Each number is 128 + 32 x the weight over its row's rms, rounded and kept within 0 to 255. Layers, rows and columns count from 0. Numbers have three digits each. The size before them is the row's rms in percent of the matrix's.

# layer 8 MLP gate, 1536x576, rms 0.164, rows 587-630, columns 384-431
100:155081120143157088190161075121157090158108187116148154127139147133106153185065110181147089153149132136114138122134145134118172104151132147133155
103:160124192138213077135105133145104159103091095159148132159147156129147179141078122134114135082162133195133145113083141137145150132119099105092091
098:109143115175160163142134103084158153148160122140136137087118146061098118179149143104119072088159088182134140216129127159094159155112148096160128
099:096085100117068177201161102110111100148068151078181138164147143061143116152064099125136151064122122134162131102147094145146107100082121191056126
102:147132103140094164096156127119047160172106131099104085139139101170129100132069194091153211121066085130135158124154067158112119203112122101129161
102:115112163120094134130156136126155129134118177135121157114161082129089129177067166107072168147171183203178116108124156099163149085117117101156150
100:087108093143086133110150105121143093106095106121179127142140100195133146130158152116097167118149133125155189081176115112117121134130176100170134
094:199152074157108094107159112160104116091151148141164169112154092107120178103118151117105117105157111143097151158139112153139074118125084074129136
101:093101104144115086128065146157101076147129167182175149173187125080106162128156136157098116099156111057161081108113138188133082136113106094153145
100:119098126122086146094174121176097170158143150163096140151130148066117064099112107124105111173149102085145083099188098148115053128130166139099131
100:048175110086118143171135097157132210132115151087157148033136116125145119153105135144062105132048182176134089164152130084117116097198128098148138
100:081117137137140097108098115094123172143080111140138147080142077042150079140115161125153160119107111127106110111153163113155102041169092066132108
099:163097097128106091142123137133116149077107105125126171145139179116119110120092123099095137117082147126162121120111120152106127134101149147123129
094:186150178136097115151132093157132099073097107142070129123150137119119098152122105097080107117084158153144118120100115131171180137149115099140086
101:124198130088076127168131136142128109147113128137115129057158122071162106150119149116131144115155138112160146177099137157130132129135105129146075
099:158153132082145112158108120165117155094115112133089079107087141147125167078098128139098132212153154139097158131091140181091148079152119142173096
101:102097143112129045166095049123115125118062084120062153167128126129090081129154129202193125103134132121060137138085173105156063139167103164108156
098:129195107122113165125141179078065160091134131156168114096073108171143158122102113183119157176105136158093129156119130074093143157133134089120150
103:171116120091179156192134124127153153159119097133114176123117106173128135133142095096117129064127121125171152089107114111103109105091178074123126
094:104121194126138063125121186137109092173134127140105096090140148131109083138125135180144152149152145080119107121113104114094118133110104146196079
101:214096147177080095152113207130110142145141091162101151073119105128164115123069119151208132104085084122227126081130158129156141146187098099127126
102:197129077105140160136137152151145158067187103141143128097179177129190096080147129097143114073069101114179173147142167142179129098177118052122114
100:110127120130172090118184127125175158133135081105102096115196161097133165103126136121238120150150140152041147154132087108141135196098062145082133
099:106126041132116175145129127118128126088110102157148133128116151135103147104101149143137092116134120089086126147077168131138147114096083156121143
100:162178098143158130138124151153207189114159156141148145099095116148163151155121168146113114059123134089113158085133126076143117050120098107072135
099:121097117125125113098124064132110071119166165155062154137109100144119173077102181135149135121100102191155166103151141131179129108145101061163141
104:090120136134171082112050099190121147110149148118186160107169135119153170119153189151137119081156181121105160140116182063135192131128089154147107
097:153111111160120190164159126095137162169114180198116128110113139094131110099118110093144128044118142092169134147135155084172164092110102107203140
095:140204093076083075142185143128144134122080143148128053095082158146108116165116111157115149116078088167161101154076194120153101157059121091094155
093:080085179164146155130128133145072123112112105133157088119135139111162159158156179089152149135151194151194100108202127174131137158186101111145155
102:080103141067137119077144088116114084111110172129160144125099122096188186139131111158154066088108160156114103123094126154081124129112160069050115
099:123197065136116098121123085075132139138153140107130057181135111136168147091119158124136126121084115175109078077106133102126115090137150106135102
104:117110153160096117139093139135102213127099126096166184129132114115082126064135155112192108113150110064100121156119064188132073140060197106113134
100:067141096147156172086178134137076096132181150130123081091194084146144134160090145191149144062135146124089147108115115099099178137111151118095145
094:137129151146105124150100164135136139155149176100145125179079160153102178085164120177141159151115120133134155092174084136182135109138141076106041
101:111174124132182149113103106138166099154176086097106054070109118142170073127091138080070147111152100180119084183128161157175179125151176103160142
102:160149127110108142176098113142192181149146112111077122123087132117076146124170119135151129141163122120189158108070097089190080043130127039162169
097:117128125104181120123136094157128108105107135099143083102153071191160090130098128145127066190130151100109095052172113137116105148118156126105178
100:166173140133161132103184067147152142114142103134111160148162202097166098097130186131075152085116131178140071140122093120048119085137097122113158
102:083098088095097099099144117099145059162164138153100141085129177095155137167082120095071176097139120147127142051177142119114118109200154064184169
103:147119098100171163121157127152166118093172138149171175111089177116127099139127120149068084117111091129109173182158150122101229121149124104088100
101:157120150113161183116157169108159160088090177185177086082095147167170163129146083054104155093141114127108159108139164154155130154099129127139033
097:130123151101127126162171147131173163141116125159107141086138098134149110131068135134099104130086063059104119116141121137065127169073115154132088
104:103163093175120102116173140143072082167125150142117113131150139119102103134142144140132119075164137100163175087132098177136148167106144143109138
# layer 8 MLP up, 1536x576, rms 0.177, rows 587-630, columns 384-431
098:119160127069119100141141132097097108139118161106104150088133118111140149091117092175110088161143196153126129080083103146084127119116118122161111
105:149106126151103116090200177125094094252113159098119134131180125105130165152099126195107192092103161167176093074129079135141066115156120081107134
101:105157126082149171093153159077128183096114161116120100142146143159101104092177107118162105169082094133121166104211168130139164123071127089152169
096:167104150079073115163115122067131164101122121113138141104112180091074190118089144142145173064169094137092097092060088172153050182120173073136172
100:122148105195177146071074130115143078129122117141116190151179160110162166114166106197103086122126160154140165109115149131038161196129123157132128
099:185171109195088099143163098089198106087107115104157150118098128097053118164203084101088138089122095101096178096145106172064208111161127173123159
098:157081112131147149141134141188154098114123088164151161102122144047151143196090157125144127113134088103135131086119146123127148060094111116183120
095:120131115102141192058103140102153117128091133087163106140192067097138142109073103188139085133152082100119138127153104107136132132142136081126077
099:112134111181087132080143088127162059177173185134186124101157143164135154120083128132130155112153087129103096197159051085135100094104109134125124
100:129089170177144116139124093098087118167071186128180106109159147161169105108162104100124119121140199100105167169125115073125118132218038110094116
105:141143122105166161111178075146174176104083115110156141153121115166126095080101107104124114142144102160160095129158176189156172093062135145128115
103:160184121079109099164146125149178118164138114101137118150145111111111113075136118107148064157134209150151096156142114160065094082081168091118127
097:105111137145103144105129183139157113176147149064154157082139151106114144086084158073107155115182129125157089134135147100189171098100133109102122
096:149161096163147110155123133105148119108097156178147138138136117125133176180128134155116110178131128101092102158091137146108113146135169111152130
101:131147100166126192108157151110109143163156154158149098059134091096161122116057174160097106101132097116101180115127143076056129164135109070191134
098:139063110157163150156094109111103078112093169178113127111105130083130096127094100133138102101091106087120135140157152172117143113196148190208126
098:153153128063132142118117103112087205107116180119097070103143177109143083112141128117124098157218100126130155171182080144093172104169132110150186
102:131181132156202132122140159116153089131132136146155125073090099129142122104175111131178149153137134130170088143125170099112079186065143151180101
104:062118113119082162157114141067180112121130136167149134176137156131138119130103109133164088121125104088114113168095125130123099170163134143133114
097:113098147164156152093119110092065067166166149132108089157084167109166135090181127124159112169144089072209162150119111118079148102142073173182157
103:167144129056101091132143139157010093101162092131115123156203120136126099125131112055057141122142109118100102122189131180152131086119080201185091
101:168121139103107144126208163119105158114087129081150127165097133097120116115162115063149127096128063122162100123109078129186163167079120048102109
097:114129092120149122124175154112145182202070155125133151125160072179141151142133156168177111123066172130101089149127115095152113125131093078169129
099:141115104166113199129121130172075131177113143138127076148156133125092085135069160175146148153103094127151134152132062151137074086140131101093143
094:127098104144141068114129138133130154054114151084135093112159183103153162082133182163128115118134138119119079154146092142126108122106094073133078
104:122148187133144077085145170122081139175106134204141140128137083115136160138098112121133105135084187166112139132160143137124114109149126122093167
102:091121104192138144102145093163106122147141078058139135104096106066047123142098124067150138091076090176169067164181127189110075133132143148112138
099:134165128143147162147127069172141107154043119069130239137077075138139110120137140132189137109086102147127182171140135138149149055166134146093143
098:153047154180174140161082160176151168135153192162075153129168122129160123092143132112142079132153118100131144150124095167080167146109094163191137
097:136074137076110119134127065126210187157174137081131129088093095140104114148047103170130134123142130142096097087124078094135092158171178080134184
103:085120078088124139073080089153125119133100111137138137084114109129107115103116174137174140135116152122144093114041155162074135121129140071145087
099:124165128132094154151110147079086128099145134110141144194066061101182102067132213120088160165125164146114132097086115141127147103147116125145077
099:155171073123127111085097183076137104103140141139123158142165171163127149083083150115160125158115106128126100136110115133201151123074149137123112
103:151164111108113099114124126123126128112104081161133154115183091087068178128133114088152097190139102147105097074130143032131093155131195157123192
096:169128168113162142117066113101125123187129145190156125119095155172100148113124127144076153144204091156107137100112150152172103122147135118105136
097:097116168121107122127156127082145108127086144075204163117052146105116067176136089117090110121102098097158137134106079090123123148141197100183091
102:098126141155135078073116149123092099145097155109117145127130188136160160103166137094105117166146140106125131101147105122136137190119121126156197
098:145078112114099109162127110057146118163129150111149074087171097094133134112158165144117141196119169105095098120133117182095093102127129168091144
100:168132157143146186069175130114114126144133133118173169097155163131136136155130146111084140112068103169156128104091124184069093152128110126169111
099:080127099129181102118145127200161145103107168156157131161106157124121130132092138149165128163105140144076151131110081116095090124131098139133194
100:131097094123120153142078140116051131139157144182074131107072135139124083172081174102201159148153095122144112091088105122138102176146148153123153
101:146172113165099072150061026114115104152117137083083117130139093203123082101135088108156097126113137144171183082134187081156171066086110094180086
101:159124147120065130147182134149129190189104180065080089180152090172130188122080176198104132161123113066132133120090181160170094102121098107151151
103:103132168076162115123096126092171105101177180111120133137109080131169095106143154196116127143130112116109112111111133128122099072134105116120110
# layer 8 MLP down (transposed), 1536x576, rms 0.231, rows 587-630, columns 384-431
099:111045125132132154136098136138186157129114131119146110080079148093130167113156048098101128114159179165199124090096135129099132154120100165098084
100:118103134171177118118142136129149145067079146133139140121101136115113076168107122152138144176126098126116107097117158075065147147208118180123084
100:123081173118118137122129136095138184105157113151115201147130139127182125141114166162108191174167072105108207201151177111104201064109149129086119
100:120166025127154057088153125182133112090096102172117075139136078124146113126082127140147165156137106152101143143156109137141130171148166132114113
102:098187144173151126095130097113081167098091116072160140136116133102147201120121102140121053101174113115184123148151147088133131131170096109131139
098:119157128087095076154117063156107134129192107139170141154166100117144096145194137045157076110168066168123163106120148141082154140179168115111121
097:097086143130116091170103170142157114141193165136079038163104164096097156109117124115130098125106106156112118077115115123082081160103117116126181
099:164168165037146093143074119150158176143160098156098155115079091105075131117139128125158153121111105110148079151094090161164164176072143099126147
100:159133095121137104069148113078133119068084137096118123145176137131151188087090175096114157089073081101115138081129135122114114131129148170165144
096:168155101106126106191173110143169110113166145152111066106102105127080153125160124117100110132154142081138135153144169153134128095093116087159108
102:116099109105075155151141089123116159162091076081121104098119138111115109200138093063170120142141102118105154094113123220095089122152128206162110
103:145139122148126071116215147163134120154156149104105090122174108123133158121085126167093172131113146130151158086157158151198109154075154151104110
102:134121143159173193060149074134056158107153114110151195132110086160156137170147132114110200127145079161049160118183099080150144139133099155138123
098:158101156128155117084097147135154134123126103103183135139159099092135105063163085069148152125188156151113083125094132133110179109103143111068116
102:114192117122168095159148208078089086138072069141127127158152155091163084116072118076145160072122171075089139101147087162086137170108075181117169
097:196131237115190171164125111108136112135127157170147172110119109207134082110089153156121198090160121080197150131134121131159119151144141140101124
098:146123092134150128158176150118131146143096132152152095113201111085116173102132163133105173129165139094146129118143142129137142084093106091132112
103:104170125167138166109128123148109132162193139127134062119151148114076167148128094176131128112149103146111197142094117153131078177083116156163121
099:107110089132126160142085124092127124136105127144122097161172140156119119157069096127152104127148110114152127171148121166112107122095095147150169
102:169111112078121146072109122197154121108081129128119090089156141125111128137138111118140131162130099147115126162112057161102137084120152128181122
100:161119153069115100116113102129109091136112113112119101147141128061140178125125103125156187100104110147163123124146094136159100133164118113150111
099:073092189159161069069123132112141159144204148186114109110136078172138068077129106110128137099139130110192125118114171148102046117121139122088123
096:143115180191088109107039069140170126089075168131154151102109154156134161110161166087095139169151135077134113168115083120128078121074178145108105
100:134062103100062145114123115145124153143102175121171135105120075083107127065158115094070119144149193115129153165083076112123163116151162169098137
097:122141180135132094145082124131125134084116149125176170167107120105117138129090089136142081120119109121116133102145132105058089097144134056165132
103:145114102147145126184098129211186131122145132155060128114109137065139118183116165145157142159135126099102207073133101134131153090188093114109130
101:096103119125136134121148097157169113152121145114134109153160130208146121098134137080088153162101105154121122162156109116097135153144086164133139
101:179152152160117117122070124132085124120173081117090120116163072162111129109092094191125098155115109123161111168084139107119122068130125136081083
100:117109164107068133111106138071116152142158149149107146128191204099121133107120106112093114162127173091163154090109090105128123126143157104131152
096:139168111167117142119136135173132137165140085081112114178191144128115173135153147111150153056129175121095132116153147163103097119024117156117156
106:121150089139142087127190155118146113135167169080115174136161109173118134135107197122215136115081123142107144154170155127174095124081144111090126
094:136174167140118128090125111098121104121166128218093112165125125147081067144152062128096159104172124144107157108121162099123086100059142157101140
097:101144086053089176137155120122120183105148156116148111130192060104064112164116116133118110104150144122115146129157094114154109108071188142166133
106:145144168183117134173174159090119125170095086167190211101093150104198155123085078127157110156117065147141173115120158104177139146114122125147144
093:145142070104084123133120117131117144105123134096075093157144100070115120132099053108122154100131102169123094134118114076124087142120143117123203
099:180108127086136095218143157102163137141115150071137145174076107178121054112105140108132121171183102122137123128145156123115099151159147141112143
098:121189103151132118148139134142122079121036110145134132148086156141130126131072081102111154091140156108118069092110090067100083168154165105127130
098:136115110127144137120097132129140176160121109064107124178175155143135064161102146100031182163128197105077104110121165136171140118067169124081082
095:169113144099164207114151129190147110164157143154199136077162118155132131121108141141160098139140114091123113089114156128126151131142108176154128
095:047121174070171117160118183069082116159181097111111115089065139151081134172163112189121127129133158107131144089118130107121122088153071085155175
105:146124144106147093090154128158103099153079139100150068141163145163086174144100151085182121134146133103157132100100156106148073124116137137092093
100:100212154178150165140121178082150129187154141131126107147175131111122114090181130127147127178143095178156138128157138173146135124103119175126163
106:096143143181138118175158106193136147088127051122124076128150114110078129156150074139187096185094091122082088157187127077133097134071110143122088
113:116134121141150134171092107149131144132154193081102100093137140110148080157109133167103167098086120175114059076144139129146109094185090176166152